Each number is 500 + 50 x the weight over its row's rms, rounded and kept within 0 to 999. Layers, rows and columns count from 0. Numbers have three digits each. The size before them is the row's rms in percent of the matrix's.

# layer 13 attention query, 384x384, rms 0.0495, rows 134-191, columns 0-63
101:599472518417470589471399457454510400476480466450457431495524520452396602506499470595514389456482496540513441554451559494533465501528487472480414415501551463519457393465471473497521426644416484
107:370465493493569434484466539467596545502468520426554529510503568542478505539503520574424455401526495478476541447514506515491524470591491572516472437603563546512525431523529504456500489490465608
104:571483562534592484447469531500490374495438413556520407418523446541458546477431536466486512462529502502591495545470439448513409504523490424517488495538515442582412516488483445494589505496413463
103:484565498550481477446436496455507483553589483519569542522458404610529505532477460451385562395543469493492493593533512504506585485540392502538535506454503649460459540480585519595558532515487556
102:442469450480548549528455417516514461547444504418562490549441493501490475457458389432452540473529470598496490503458509489550474566570521650479476595575497425582575559507443440515524455470512509
085:529416525442473423571424567540458510524487434465480480439524603501457535521527507485551448541488438475562552516502542410475437488499495427516512481478519511496569487608492407495517447556530470
096:484572528430487488497565500458513478479516560477533551444473462569520488527494581577467481429483563438567490582571523534506567469533543526457458512521575524406509426362524478532543483390456573
090:435470443524544457541471518547479520543524401442545573573537489566525486437488484439537530500396437469373525529509542415491457615524403530465524562559428525493477568504443426542517542514442442
086:464602566498507438549597516494472478486523482529532459557516470461459492507551561502492555546564535444414521547556510508450540436515485465456464538411510548480413482436550596564540493521460471
103:607440587529450565487476458529498516487503455474522463452486545408448538504440391449608389597465557522522535462481586493558411476489524510534516448420549588515520620611400519482526487592560508
098:476529505450475527483487549489437614449500544541551527523406457532452509488510520501575430531489556430469511500538520536570496461502469533544526562527502558492516556507588553536514513366501517
094:555448449425560483485364558535505374509478466465466411385542413454510569467463467606502433463505651579518441446487463501547462490510494556408436456466612410526419553445449496511457504559422443
093:518456492444600405556468501517433418468485531557498450504503504436502521532545532471520471574547497532604501459496482454552472483457565534364457477534464406512449456491395508443457488551404444
094:500415413553636510562376400560525548506457476477466426550509462427494457445480494519512563503505591506406439547473524521631521502511539500489412435483451479500434461590459445493438418578456452
093:468548476538564547576522478423510556477453524556598520555464589444529578405471432515433552461508459495483563539544520480465389560526489522500559560454477510447441573469483528466498489462525523
104:598485603488484455500543465391453412524403501453609415408482479494483564493514549489474463453484430526535583562435452460506516492552571526479527487489559436501454402482476482426524511480414530
090:468429441533503488566515572517441604485523540510439580619528572528518427560516484529626563542539508440557553447531582424564461491506443537543492501437550473451525507486532471499463537495624421
100:595565545392453457508554530439526558462440531565486536431491484475490483531471520669499367584485400428505549486456437546546474406550466542489477415536537494402595490410454493563481517480580526
090:524574534513496490492573480636440572448482473490521498581500576526560475538526474540539474549460505514504505523568528440469467470510376476525547465497504465460542563458583433572548527573472474
102:530484508475464584480512451430430461511466561471533455516509428483441468638525484427537534472507541449591508494471641465522460457489523471517463454393533575441477476494459577537500538483485495
102:517451497538483567501480511479537463462523597407582509537463461519462435559432445464484509502521459399574469455450540555470437508523452559451442462597601444438445528580475502450507551538494458
103:588591446575485448461464472474512528456469510572397529438442469527527581499584528520481542482535536513543432564510507527564482457451548453505488480497485456609456500573546482520510561483577467
106:547503504547499553498406500592538440507546500553404537482492382420540614537467494533516448503458480537515354595519590578509497504469497455504512434596516520507537444612482443573513437430523592
109:426562424481595468624478512540450472499480426497449433587480525543453463454514498479514622490506552526563555503474431465549525553504575522505413574498413513622477512526470514514458467407472388
099:485554512579500529520438549558566523507529474592543558443528480609534526538533510523516427463483558373616506502536542514560514489467543502466520504550554602566520523535467453459457502446520494
089:498432503583472514481395500547510512483548416555534610518478479541616521508424422473507407573430487551540529524422495443494484486416490492568546503530471636513471479546493470524507563488565539
083:535539514525423430495488454506554418532555406433493434437549567473480478424554504522541476501533448546477518461477561503457485550464530464563459482393503484490490518552480537543471579471487440
079:360480510430556478426424490511515450496460497540592503535475432418439517527588503425453436529502474410461514437501548419517505548486458482488592553491493484485535587553386490553554384553424572
087:390487561453576516557470503508574475507591506515452641612486476465455456529477561517444476513534555461505462540465531469478528434576411557458679419487457576561510509485520527500543540557509566
086:494505585375435571425475518477501484514561495575443507539488398481532560525487439424442524518452625400485420544455610551564516456553482551531566460441487516597506510441525512462623475515436549
091:519494480510560447499524542530513532546516482525504604457553615548518598487592520518445533548525533441527478504501514484498578431435474462443477526545511584517430583424468524551451532510452585
090:460508452505424469528496442541454369538496440520562508506456511400501410558479441481612427530478377569531606464568515518508440583480519532490524432532505465501579523562486433514487561482594368
095:435533524455553542515569503512540530480482472408512437512525463545513502601512505533418484494488527453506504519457485530529473570525529550538457545472535390494558405561539489419497532451502429
083:432525525474530486454630541448535510553475532523486432557543505409411473524571449560411500519469434416496532413424483523506527529546538487483570523489537454370532473512623552503520592481528436
113:524483484513489467457418430488533393434562522526422521598551508464495596410532433501478421533540429481566436518513577528487539447570491530559486449495539554523567448453522437491461453522509590
098:531540529450564459535579450406470584528541538540591529525377568527545478491485498582431516444400546547469504393541549566512512462559529562514476640451473543460465388518499509521540498520479503
106:505559449535456543617416491579475500409407381418467487491567491528492497529497503462618526516606608454533553500457513414475396541465528454511436470527561502579429551524474413442405465430459528
111:555446561414526478406457516478564494484517461439483522493505566516491553574477417564568488540523502494535539488535567500514405531488437424585517456552498477446570582514579462481566544575495487
108:495491474558408606531494424547489580568562546413470477464479558522569512489582553479492480458570495533479527418491433460433547540504537413575503521527501536486564525531447529532496512478493487
121:468512458484455544493388468603477538421522419433503499474545411523500584500499459557576414463457541588496453478456596551651426435537468508625464559509541516529541528517462497522469571561504490
105:487564443457562529461514463466484490530490505489554470505522520509531463550415490514488550467451453400473544512494575548466474515529492466422479593545458441490461562479465541475516632517554488
117:560536537468479527397490407432495474543472549499461452513402450359484522403579481484595522524457525494404535547502472457442651504419583472562516505485464493536488453512454472533515492468516477
086:431485487439466469435458475503550397463627470496551531482538479474457592474533597458388471482487514486471509437485581473438517500533451458500580452488580481488487455466456523565563513612474537
087:510544501496529496491487445513414410442454520477497483543512471494504483497441481506539483467444439481503436546467483522473459560525564571530407583565516488499499497550512486480480452510533416
087:515526438476458569471541504514456519462483558491464468536475428463523545497505407433527525487493546542449484466516499520509437545553539475580498607483487487487375436477474489519471430449480456
089:534546504521386521514495385534482439470484503495426475476474461412468432480523469358519434528508476523533480521518538477533460566568521511543514539471451450537520492498486479413545461514531457
089:494542550468445437443430375493505461550528434499540511421463566466518504499518564478493465536485467537472527552507505471532528464453444443403592519471527467511564412491529489475618532574488555
086:441529468418559460558518607424566597560503420501512539491562490536473578549546521542417533499499494449465504530457417516517495537520533451456434543545549510484423518490533539524412487442496432
091:511451525428518531542498521509491592359460461422396516479528456484492581434561466477549552531560582493455475483422456548499512480498490432524472473467511554573458505455394570474451397515441551
111:446502469472492548476489527523507513534480464515438498447522448460470568409611509518483507486485582523516534538364515512502577415444489389484543459438572566440515419409502610594480402418492584
107:565537554519550463510561534467530579468574482537575459437492488516546540510479459553488576395589408507575519504552511473533451515491486461481402460519423417544469432464455504497560528467559444
113:431571497452531546559539493536493596537500553504507493572471465549527513524444617484475521347450618561389542465434451449570552581566474528558496620443479499536479469426479549470547486450358533
110:484579464569509444530471519519476454578518509580506498573452519675451482561497543536425538445503499470494520417557566430513460492565532521479540595464519558415466547431548517561556511511457500
111:524434562520493440438591399461472514492476524470485455457524484496540509452517546400412514471485480543412521455490448612446441521382540510610548508507393444538476566424414588495445568556455486
116:528551417498574502425479447534424454560499506575387503572442507520536588499502538441457532455525525488538502545576545525537545497486510419475421519482481469479457534478489499547562527444505438
109:560534428567423491586542493548502414525559487498476497507537492550573478553524438544420434431542488473627422512534498503465396398465516440535491412460578517450551461507515469503526552508511543
113:399524443520550492569448541439509420474464437474492429536510554519465544575417470463443536430541416471454484513511512502471463550554508488401437539551436477482463458562499480502527414402499447
113:509464476510530507398429521480477557479462470438578481468517525521534539536482397563575444498482523514488529379462518519476456475536473578570521515542525528465537544582478545532482519420486432
# layer 13 attention key, 384x384, rms 0.0479, rows 134-191, columns 0-63
097:538559496498547514492423442468436552451451500588488501451494430501599487457544483580495522458580494436483418426527516550556583478449414447540407536493506546578502493453513471504465525526571448
104:386484508501483537452584535511411455521540523479590572542419452585546471517449462419528468554519488475501470473520493487485450589547403593468452426493521462500545464495619544454512533528486475
093:550476564413551527565462502441487427635553461543592493471514543471445596500436444525498501442532487546479469471527557529533483568430502505479436468536516476575512521441398485420566513447479527
098:443516590537494529454548529478389465509492487480556523497475433526485425501470509375434590445533413547432496512443530515508555557455527543417471510547469499568488462402556519582558628498562491
108:485558519518483488469479385505548518488481449489480480567509585476553405459499481575469451506494472507427493495509527513574463496629537620535509534520534552474575504574592488460505452529534541
088:510512441551483520491471522622547569432566496573511570497482471488476547551449517556506503507445574518518556492506433469447488526486493383526497585584477537497515518542485512559464527506547525
094:531473579459420482648444518417535401528552533448504472555491542497432551433447472482421507448518535544546391593482482408556554631552573559523456496495493466505475413412479463459518474443453531
092:477531499598469569484466515555540535494460430532430495455504447552589425539483554445505464537522457575437497434536589481523470448565450596432504611546537534469477576502606518497550582557520546
086:454387484442469560538541575343449397462522564496552478536531468460459585515513431454567553466495487500528477443472496435517532539462512506464459487480425496490461538474431526436536489495466446
100:581535482477490483388459468573542527482496494514377515482550422397432500488564454521592443532433577503453490512519522535492412430490490404534522448517483597480527607488456522507509536540520496
098:534521477495464480526468498463484411501479462500525501486440498542530503545504553456391451470471507511556473440509490536468505521499505510514494460470508531496514534481473488538480494551491555
092:448519485440463537589446491392543476548504461588612489470488573458505555469465536493427502537461458614512510554483501484521430514437492468587528426525591449465522586409357549563480439451504518
094:490466494462457589563493481412530408605512477547534408458511490454510466504438527565496511531449497603520505555486521562574549482507520502556575501505501539478491583474455505557506417486512620
099:558542535460543554564438444441516365571450542478495459481567492476514448526412476571430478507509475542495505433488433513529462503503504507520563473470612527543517515465469505460556474436408545
096:498533407548480523478525477399547550543518527432469526531476542546483411488493477392534488396450557457614541435486458505469504495550445483524439510542457489555411506528583522494562468537494464
098:490491486503468579525440511547470457531481506600429522460492540486493495496459547615454481423483500564542459445400429487522535499474393433550471424496489526575481601497477516520503478554498452
097:471594383538431528524542498481515501488547445360492549556433519531484519527526501457571552452498575465501533534505526518499494498553550478505480504501518516416450434501541494496488490516508524
104:445579478488441574491563465475574537420572500451562497514514573516494476448480545482514475517498521487472504544418534494477556468541555532594525531499526523509490462553547497538456537456461495
109:495581426509477503479574470560474541566458504410503512580479512623526412563535504511588644478517504569513525420468528531556588536573564607393470571503545513502506366476531522499505638454565518
106:538526578558506531566518523478486532501558514535563489503488553585515529503575449452533528418551538518466562442486522436534595543484428518564446491507522644530488527479524542460507439476466491
108:493518530569519546477537498496540529552527528473568446489524612601620436464492460541486503522451454503498485496517474491453400492539531585583517438530541577421534538526547520460544409505481542
103:570511436520498420556480516534539487441515478556399462489484501495484561565500531495544531500487500419561491569513458520498514463433480371482460507460461526490438472574460559623407454480545488
103:449475553557498497490451485561510432487513547496458509490538460469453491472478571485427459447481397544510415565552565561495466394529445509411502536534583528490503513434532429576454496510485548
111:393422405458559503571537481480470596475455453540526531515528545513462596563510489516509592561504533525440602436502456419605393481553492495508493654463492446475547546484556514531483456488473438
099:490557505544525540496475536532559512430505516544444447533432514500452484528473501537422439448533503600566491482521603540498457439455424397565493505486470524479526395429593483504516524495483518
088:559600504530540512427522485607582474532478529462418494473430429558536382514551547572473518515483533548457511399536557590465521474485449429518512537490470582510482480414564480548506626530533467
083:415418530559556531440503495559497520493467518584548565511527537462501488536570450461474508505454602486510507448518484567520579588441495490518573478574417479486481518533508453559509427444381532
080:489438493475385431521525536568454440486532469475475462482464515489454523479478573403543544527489469639619475531460565456518468426556551500473493449447493574480504469499571544515483567550587448
089:558491492480429505422447438524476421464523563464462429350539483498505500521481557387538531511503502478425513455477556547560444481586596426585563568515494583547570516482520558465487568562510503
079:520467455451531524518554555558562430462579596557481607390487449589522458522529532459500483552480507530483469538470524566510484503622522527466523568471522479460509422478546572539507570471502544
080:543442509447483501577505474459471449492570455471562608511512441564494518494572599510454597462609480485496479493434563538525442495477472525422479541462469513519504469410405569529550484590467547
072:491462584589469445460450555611555483508410487543486407525475533460529466498389518526466462491447436502447498590527558471490520467416524528503484499551432377558515510600536424432527491543465436
100:520525400433517450434464470531526471472553529551546533551432426577479526494585499506430496523499432501536486510569521548529512528644535491549593552469479530514569563408659474514523515450418590
111:512548431440498542452554415480530461530507527424493583535506457584418524503528468518478511408508447517441445506552508577514529504498498568492578532453516576526564454421571501480475515532590519
114:537504539503525533500572502459542472546549564509349434493586456414506472555586550516521445465468616495520498516468429516496528482532528512517424443490493489563514470544480475394442541519457571
097:468533526512513519512503462482542615534527547519502548561460518465563567491492432518443456515553445458453468471544480569528586434497517453551479513511588467496606434546500476539446508554503496
114:605502452520510543525494499472422467462524443478614504458465551457509518441439467421584427478511514530471466489482433476506521477514578567491397438568471484577495428484431516610565537496474472
109:567498489507445505476385572530566447499443438483473582440478503482449482538526482526535521463525444463548504623547507488506470480469498519501457425534451510427505485578479473536537471474550492
110:425472502537501478569479443548470556584568529492461505556514536375477508445511417487534535434627374527467496497510467376463574511528507478420553557435620459503535542592498474445487466406492452
115:449475386575512548516425555571596528450529480520467583480460442452516518467550430466559419524516442471545504527498500557517513340516481533505446506548408456505463558591485486528485519530518517
115:481523463535581499531466593452537427414414538530560558566396478492481518493511444495550547511535523457575512566506550442444540373532469513499602453573498509478374569568548511581530504430468533
117:546530617472506543439423491537443512500398460526396453470500476535473501475536452458590418540448515498547502459491401556539567458491527378516564458444516466457484520449432519529457495588566447
082:504493540470483586427548483463488451529478521506465432475531421463466528415497469516506500478476447447394509549531582535530548454405500542434557545527527533525515492522571523472491445498495524
077:456424441507506505534476495543566608481466492628469519471519550517578416476566512522510527532520430570553506520498408471516482502509446437563410478521503471495481516489474496456466540499583470
085:470477473622455542609528505480506571496532455567502547572467588551390405472510539463557531509470369536550516481510468466458399510585439534591398458536478461457510492460521434498499479501609481
089:464582480581513415523414579560584585451466465592536546564532599512451495500491446495538570528456460543482507516515371464470418514556387488495473504575485399495504543507497443579464502502487422
091:587503537482512515574565483505387429494474463459371576404512529461501574504446543460539525534559558521531499484448461418498438660443424484449539451533450465589509520561440489430516470461481471
103:460518473401566553512533445485481428545567612463546489462478415546498502517602479537414485447479562517492431463519559561520544473609634533480591535468563618511486446388519531471498515537470650
086:515451501379531599496438422460481562440634499442612569560414530479507485445516538471489407463589532539549522408475461529475446472603442535461431560522497552572544466434522560472467558434497575
088:449499541399527556466460531413506540454570604468548555485466445502491541527620523516482448489511630505558515458420550577433541437598544567487494562547577662516486472513536557467511520519510596
099:600514482493521452491459504629589474493468435561424486543502511462502456441549474557523551519475441573501432611567532518529471513486512425598510421486419354517524487543555439545534419526554470
120:355539473494630463608486565494524531524427460513568571567465540553571461601474509536455538539420445480509554517520487458422507548595511559472503596473491476430566532437524497452511487439538491
107:428476393534551402526456452499502505526463462533517578474469563574507559537440536454507493416527473484412502415528507436535505516518485490436576555417569517437544501532566481574585471468447469
107:461515500469554514469451514373583484512330518467510540531490526472417486463495515560539584483519422454462518438511460466570522339448449550547526483443481537431405501474422523477465455460612476
118:573477456627545483513438459604544499539406477547431546442486484533512532515506519523422520471576457509542473476497568497497502479446462339425485528480521484459496565524575486520413451474526476
108:464483503504460456521496505539604508541607549530409493540525401492580552559549528521407417484545506492455441422463546550530512485501530486444466415558553520446489540590544505560530515518414539
120:548527523500589443462559433534466462446492473473580487510567539569594531589397570412516450489496552536468535497502466480521454610503533534590508550488491512630540539487538493507528528491431561
114:552478501540493531503473485537518457441460471516519582441516514511519543465465436481506414484512519537503517529489529481498552442563515569589598504479459498533564560580392537512493479452478548
# layer 13 attention value, 384x384, rms 0.0443, rows 128-176, columns 0-63
088:497533470487474556472496581491430504469546598482541464498583458484498371415522457497603533515553517444508505558511579500542431524569546449497478502539468540427462503524547517476363523509425478
080:483556502523539554510475470492484496532506452448482468616459542506519516419589481402430508514507486437461522576471424501517496467468442536568514485498457467489582487420498538532486386414429496
081:536540588509517551631461628549546410478460539531523365457534573479481521586562481515561534503575505491517547463505474442480471535475476445432473507513474531609378597492472439501466586415562529
090:508520528604567539552497549467513456456483391574498457486517455507473543566539585541500563554552500442547523479467633506462458497542487442464502403446546516572439470550528445467429492494526590
084:490494590513556506596490680522506405493484401506480459574583565508504498624560474586524482467544514546491503575455480417500479471390516500549472488469478467558489585501533464551432595523452483
087:495461514486617490450482457467509493505503479478502632569436463577494478532440531517470569345525477529466553549526461530559439467463485481482515458507475501507605489430462487467559499516446485
088:494489519489493485508457543502567581524555588532501543494477455461475490449468542489440508397532560501407488508488483510523575515620435436473476579473484474587455406569543519607606460493447429
084:570460437503476517530565605461502543478509509462533438545613495521543554543554587542536464692542527443530489553469506488437492509496542504494535548444560533519400546522498491510443576494521510
082:581396444567517497437494600502488436465506702507501522472559548531463569525501565613437419662516445470412487580483434459476433449518550485508508495466511464489598529510436511607526499477524503
084:446487511437513505453567480557604548560478401464466552534447510444491506418474527423490537476549529477468556559479381538504573465508514500507532585473453493497548471412528540543566466426517479
081:486439537464543460494463415461565475523521464483495502537399484459533496468527510507484501573483545454512439469483614595543477429513407497522482470443514464491588452427482538540441395525464606
079:502524518500493509433515381476537510544508525475375533481410574479484559444493474474449500517485470550466459478501462608518475508538456504628536497497567536450548453438443565410580420426446457
093:453510484565627550622450597482628492471502458501553416484504559453528529614456471558470493557521496468437435447502502518500493512507491417457556509520542473555493465542463526558484506485541625
085:508480451506519496513478492459496506469540602462507460496525475373471562545561521488502378593386594573457453469461574422419482462499508532426447480467472569492481482481499478515448522480436525
093:550553501537518549587540464461528579466541531506482452490467506544543466413534573573508472461512506456544500407515455600546589546478507461467512472487528540605393548473485491462484602475563431
084:482440536543526495549535492445421421455459558495540404519499493535503522529480543536551497490575519566568486434512588471549474543446412466448425482485508498543455544498527457464427536506440488
083:562581560420499445493539510457485463513483415466447556439465446486500568614507441518551489530534515483543463542515543443551551531506510472503473480439504461544475519530484472493513521487423485
086:469552565483598486566496474500556523492520449459441379573524585593497519443491372499491530482533504451488537492560395494530517481419489569499505550496565500546407517409414549489485495434502495
080:483603485540613508506509530505525497513522433487591621506402474513423574499429477565505566493542532472539525538482480532559397518539480449501541513443504475562590475517493489522567452506496568
081:453464451508434611458469503552428480500527517556491587452569520539466468400487526506517519515465390480425546516531442589499545479523513509564545570588439511377565475531467596449529501541512472
078:507490504541614556491488480441457554517495428439507522517539500489499544439491527460414456422497445404430519484535479569507470481512508476581467538407530503420423524454454510423428580502493581
086:468545449447449502491530509537463564477488514481533497522511487496537516445522467388579473625486459509465535554471414472459522480467528563520552586552494497441341552496508521534663519553432457
077:467559546546445518525395531550493601447429430547556476489456488566495518543562541470473533529580452479495534500526498475454381517477571510463534496614478525544472551510440523512499519489597537
081:458484635482489477445483244491477510505480447531485483515407466516524445382502429464415485430428533520460482455496545498569474472508466571540479467542527516534576481484497510428489512450522555
089:529464541480506490555461489571598433552498521443449446554503490519570544641499486459383489432471529472454523516461451477422448521467440512499519448517466471511489500494490488503567473536461457
091:493456542546570469535576452491497499499464488481543417408546500578542491452517509552431441424499520549606492403525509468463478474402498539470407491489582535516413500486448479471410559468422572
087:518519486486491501533470537515492485447523469493490478457505522525420474563530457511535617505530543451455512534494522438488440484504539521559536438515474514510401550574471481488517529522554491
085:541487505431364575405477541484462426458490503474472447494515467550462583542516505514588473565629492508564500529485486412411448523529552537583509462513453495463473525487480454394440549514440462
088:455511463466455573514483629497516498510564614489507640491570507431444445470499463529510545490440469516409474568540442533363484477596503489493536521539481499441505441550501577533552510580525544
081:417582450470547612544478503504510457411504481537573480534536447544545441518540624498520500537541395484472488488486514461468521547471526569527495498521435468517533557466545459429461633513561460
080:454420557407440430463489391507519468548551479533423564456469443431541464514472554442565525524441543512479466542498435586587507481448456506490521537477545522481506536417525537460559479520566483
084:509489583511555418621499486483463550504539533504503431509473449514494445492526487500527525514475504531508452476450544440502416525417524503450494485471510525583434605608475439555492503517574445
096:500518487487552511456431539478554524530544495461393528501549474476562435504485510528386445540468473527465479573501496498538435469526540552420496552446476497597613544487465555533607380531501578
081:496388517502438451541532462396466591555427462437522545522566501437542624513432521511432511474505530550524502439400437517508526468410450465534401524484475495508436520484505529553442380556400501
087:461495554432462498576573559540405499614551478397559473476427575469495561468425571491525504531448525544435502507430471495543450531449590518569462492517460515523388568500532485437508448549572483
093:556542550456495485433465485503489615481483522504516537354505488395583526572504529520545452493441514420533543508503437490479322444503519474373462532499533509510428484447495457476521557416549470
090:540484496482474527472550477463535488449491504498483472471463472428448555510455530468496469489491477442578512473502505555417559425468478492526487562501554474447496468506484551515400467529383514
088:495491451527522479398495414539533451530530470443413531608512456439562546492519461514443567531498573550458550473521415453587493553454510473459592510472521479500567490478513566517633455473575513
099:444471524515509441527415512466497572600492542450444534435540489493446517410507486498554410420448547501393433449516457547437446486495481482445451612590474503508494491519448580530526563482514463
083:560438560464477462466473452511493501557512487448547519489499531442506648482470453535396490426521399474522491471440536498501493547447362541538472505496465474384512573503487592446558399483441495
102:551583464429391483445506440491477420527503483464432432360435445469518414420483591542503521511456579516536545546485472503554458556537491514510426531448489438561405482480501471489502522611533501
081:478450481479519422544439524461638466432434506441521539485496381402548553400500480547552532489574449523446505485470479447445564531392415549548532503527424417503470515465518537429525507531482441
083:449478518533524508434473472485452555555482501467578464496504503446515624504472445454398580411552435519551572461420453559462564444519460443455433535495478442487447540511537585432501539444452421
098:516543553413492544520498336441383538484530517544491475488524562454564529490489526555529483516473553427524447560497431526470392490522553533464512479541484469576424499473478505499499565499498530
083:511563539540444458466469473514519478620482422465558567442453537474509538497513578582448473366452485589510527485439432474529548550452459507491422506523432549512437586447505536464517462522548513
085:477531453515516494469588546462527581465476540512531456518400528528518393565560506501525513491527515474441517532570593534457562382523533561575481486442487469520516472555553465566433581538392429
102:558523480465481455453556578452441519475511512504394570441491541415550521495487575421475492635505503547401604557510484509521409530503510532588415552518505428610507441470512503517490338486518526
089:481477568532491530586468463500380544515521642494448483457514521534459477614532468497494454501420527428637363568527481542522405484556497503420530519476563486533433525514443465467453484395494556
094:480528466509485527574531617520522513499492537540378507626553471603436557463496455547445527478518472541555502515458459484477598551458575466584512520428547475545514533524476499538553366579430530
# layer 13 attention output (transposed), 384x384, rms 0.0453, rows 128-176, columns 0-63
082:434521536479501415531542534540549508571566414517488605508533540583430516559463541551475487500451504419436461470437422475473532464437553484478575559494474438479461505454453598471568497526518521
076:516429556518540545475489558567527490469493478565514466468575460493482487453385472589593508526577597543483439456517499530506466519537517454514526406565522565555460506606497545520445589573617484
080:429513518431506450433540456384578518533612547478570617533523468569518458443430504445465510515374435501502536518509549465414411473494489558620516513435478482495540398557537514488511446557506511
087:512431493414463521584514481530457509506479690485446473503487551528463561432489480488439409413451522571412529519589424538449553526482486535464458488489498496517573460423485439427543512544534496
080:457486506502511475427489491393547543489569580510535491505505524477532422429423497528384509554460384482447524430538504550488436600554469480580480476490492425528540437548453476493538479490524458
081:520544487571433453431561574565463522477658525475476474466489515371532480458563487501502475585512493436411535394619519531465539530503532570511505577536526512527466502588500496511452499551491541
090:534507512499456505508527424424435454460395474444545510498460451511527503528498483461612486592450591519572548493533485510526519453439523610517471440535560547416510490482479403446453519469595481
080:412518508519572438516454437503463400517429548518470546419473518507499516540452543489385557333502477522545509550391510545524445475506472482506474471557462398461600470541511559471556485487530523
075:441624516418563394499558484504538569531598470590497502490479477557516507493365455462508542359416477465488620490472481512448501506487499489527486479458439454528483477442583471477515462589513525
079:579430568626471465478461443523523442436420507551573546484558441447551478508476493529571452535468581516511436463528554525558489433499534457552507453644552557521452538625440572494461570529533496
084:496573472579436512523457530644437555451457475526439502466489490568489580510476504486533487397518574528452516472641435494540493542567507467485501595549554533526437536541481353480457541415573443
079:458451434522472612566431537607445553426501475483497446507525477450423494539533540542545515495538566460484532459500467463508575455481427534472509527555523573548483522611534451545452529487570524
091:535476518447456519481503443524468607453410574577483568487499456520542475414411479495548499410490507547483455468520538462503497493500506486611498486497426547594459512435503465466511477571569451
085:506488438457507498555452455453559495536484432498454470447449522641539543479478523502436546420551400452550524593499462483560515518470464451555561459501525467515492467468514464522521432536550476
086:497467517445482488508444533606511378443362493447589552501489475549467490580494447457550483579445546543503487577452495497496486460455521543514434596492487484460573509489539473500537459456481604
078:425505456488466558485424458514610442552516517467465538538510508485466516387463493563469463526424404495574614547575480546487534519458519429510503502490528484514520437479479466528518407499501544
078:480432512534493554535498508418467513417471557465482381497532514513437508456572525480368557457461461530546483520509444488502532478497518567409588402461502464455503441488525450434473441485494457
084:509427495589530483414483545644559529493591555569493636490467468476514452524477569527575531527592499479526536440471598480503415510549432490517555510560395546523540479525595625535486489537489519
077:523467531469437493550539556507395554518611538548457476587485511429485464478536469483508444485452486559363462386647501534513513490471539587488499458524470508487462505536493417441484498497545481
077:487586469452553398577551517430509527577658409516530458566540532515531432533500527482511486478514510434452506442584552509452508521589517509490439561493531526490470577454440532472519542438418511
072:537458583491451419603458580628494495522443457539467557440448516473509514567493546604591505445480552541469411496487473510585515480564476458453522557574563543492515552482492581540497520492603446
079:522454525560453478456560398470527409540556461563537447565515483480497450493448558576467572411617547538617503511365494548480489558543519512535543439496445483503614546512535603469422532445458533
073:539505513363506472451554504437514571574480608537508534473485509451522395530455471431479491490483483532409434412426472449475567575597426581461487526457483487508567502511580513437486494529443507
077:490513489539419577575456621607458564541400409438453534509508569431446532589475483553593557494566496599499510472472494472575562543496472489499547569502525569486463558585550483567389477532503489
087:492443479483502603447502583420441529441389551520515427550477548472427497391534452461505477542515415585652492538478528461544535565517520418529477447407587447542550400456607454484499466505487495
085:405514507486461550430401503640490460531537502470469618542429554440421536571557480451552567505579512536507491564463539505557421523502454489489555515526423559474597481565614564505590445594530567
084:507435457406519567555525564430461553589415554504580491503530541486457468531528541424424449455542413504468538457452503488497561586485424559471527537433518460524565481420517470537514559485446443
082:438434492561586515578512486438560517500646559521496463496504562525457507489556517541346517466429430409559469514560464459524488532462533375397498472445459418497510453454508491563574550512468447
087:580563476517584388488582412478346553514569446634578499520501480528578439518457547467498544472521539461513481433529556560561483433490485442565450564537534564559413552483464446524528539439547457
080:525513465566541456474461542458464561490676575468327539454536540476461471465532431558456468570470454405461360493491565579515384429480590397464490457504511424488517463466407492543593555523420546
077:505494404526528587522502465447489471517546415378560443479544423488448500529545529523449543453504575548529506476549514473450608441546532493438500511541533557466360500533531378470462547406444525
081:465509472397467597507508505426483516550512493533509539501508507500522522538413507470451510524528460520488547538426519449484593605570434618470462517499477465440560482445576453475483463509451526
096:600549553473461517458455573440470602546547494434372502458462503514541480484493539444534404517555526406382599516585477391520426459482470455404470521460532474497485552479463458470475538505467519
079:423562522478607367519574553420478522554210522548521437526464532527512591478516496571412583483446456509481568447283564483480532543555553435449457530507459480469468491470574512533493504467479488
091:391495474479513465523515534513464608500611521621391472403420504488471504518490592543548503459516489508538639457589537466566532503459525499444452543529476424473541554356507485498530444523560442
093:487511542512472468422435516513465425484346484379562484520496458553519403459482524415384463481549629519473486523363455500643478426594475567518458500544519476520518542465530563523526445512515456
084:466469505483588450526578414478539470475197479554559512537562522501528568474447487575430449555517444490486524529245513524448547513496520503556522449547496531457547431495491553416431552470409544
086:442547539545485552509442518472551565587688538561401512498520523540472453420603541497525484519541475440429539472652556413478538562513498406418566501389536493489510570463584468505540527512469464
104:538569486454543427575540543446464577514589498565485397465533561556528507509486614475429455485509637504416542510625425461552512592471547494491504624497396425574480527473480405470480477560502447
090:480500472455615464506633385449486545533656536588483519499511581493468487470555536545457494601408462514441533450556516474488548559499497523475537474475495464389549468471532547429507546488512540
100:535533535564542391472498528538510472560405481534473527579582489485489476551413565494528488481597505568447621541438489500493485483524462489502491451498520531473524490504486495418530461445461529
079:493521548482558525607511515449483488457442538551521579582517564531506500538463597572417506631486584475553497538410553425474448616510507529508496576550470474500519495489533489435488539523442516
086:501511428446533418485610501447452505510413618548528560556547594492438502473539494642426519597399502492459579484416480561493525517539595518491543510422535492432567501451497589465525503577477500
097:505505515602494512565477660495550500502414520482472404553519579494459442565550452507489640469527620541413426474472441449466488498553429464451522579572505513608431482511499510571489487476504521
083:516515583436561481552483539496538609429487547517494455502455601452483409596505477556542527605455497497469512438503549383490437445528528452454438556490488496581505459442549463522491602491466525
086:435466448542475433563462529611492396449300540438530544551502463538532537482519417550512552489510452515556477541480446481519468469513519513507547448521532506546512455593471516510456482522516549
104:531467544473447640371450519442606474492451456469400561539471409532528525540418547521543447528495490536583534486432480469499436394404491392529491401524542441495525476448517522482484455552454546
093:584576495427476431456521578450492520485442511486540445493521527484482416516500499444436589469525550469473507526421398505548501432493552659534531558557490457565535569508518483495515445473533502
093:552542512586498410526528519551513453566498500503479459466449544569551563496506510528489417487484574493458411521560484471460455490493559484408506548512492526460453374588467412436425570517423627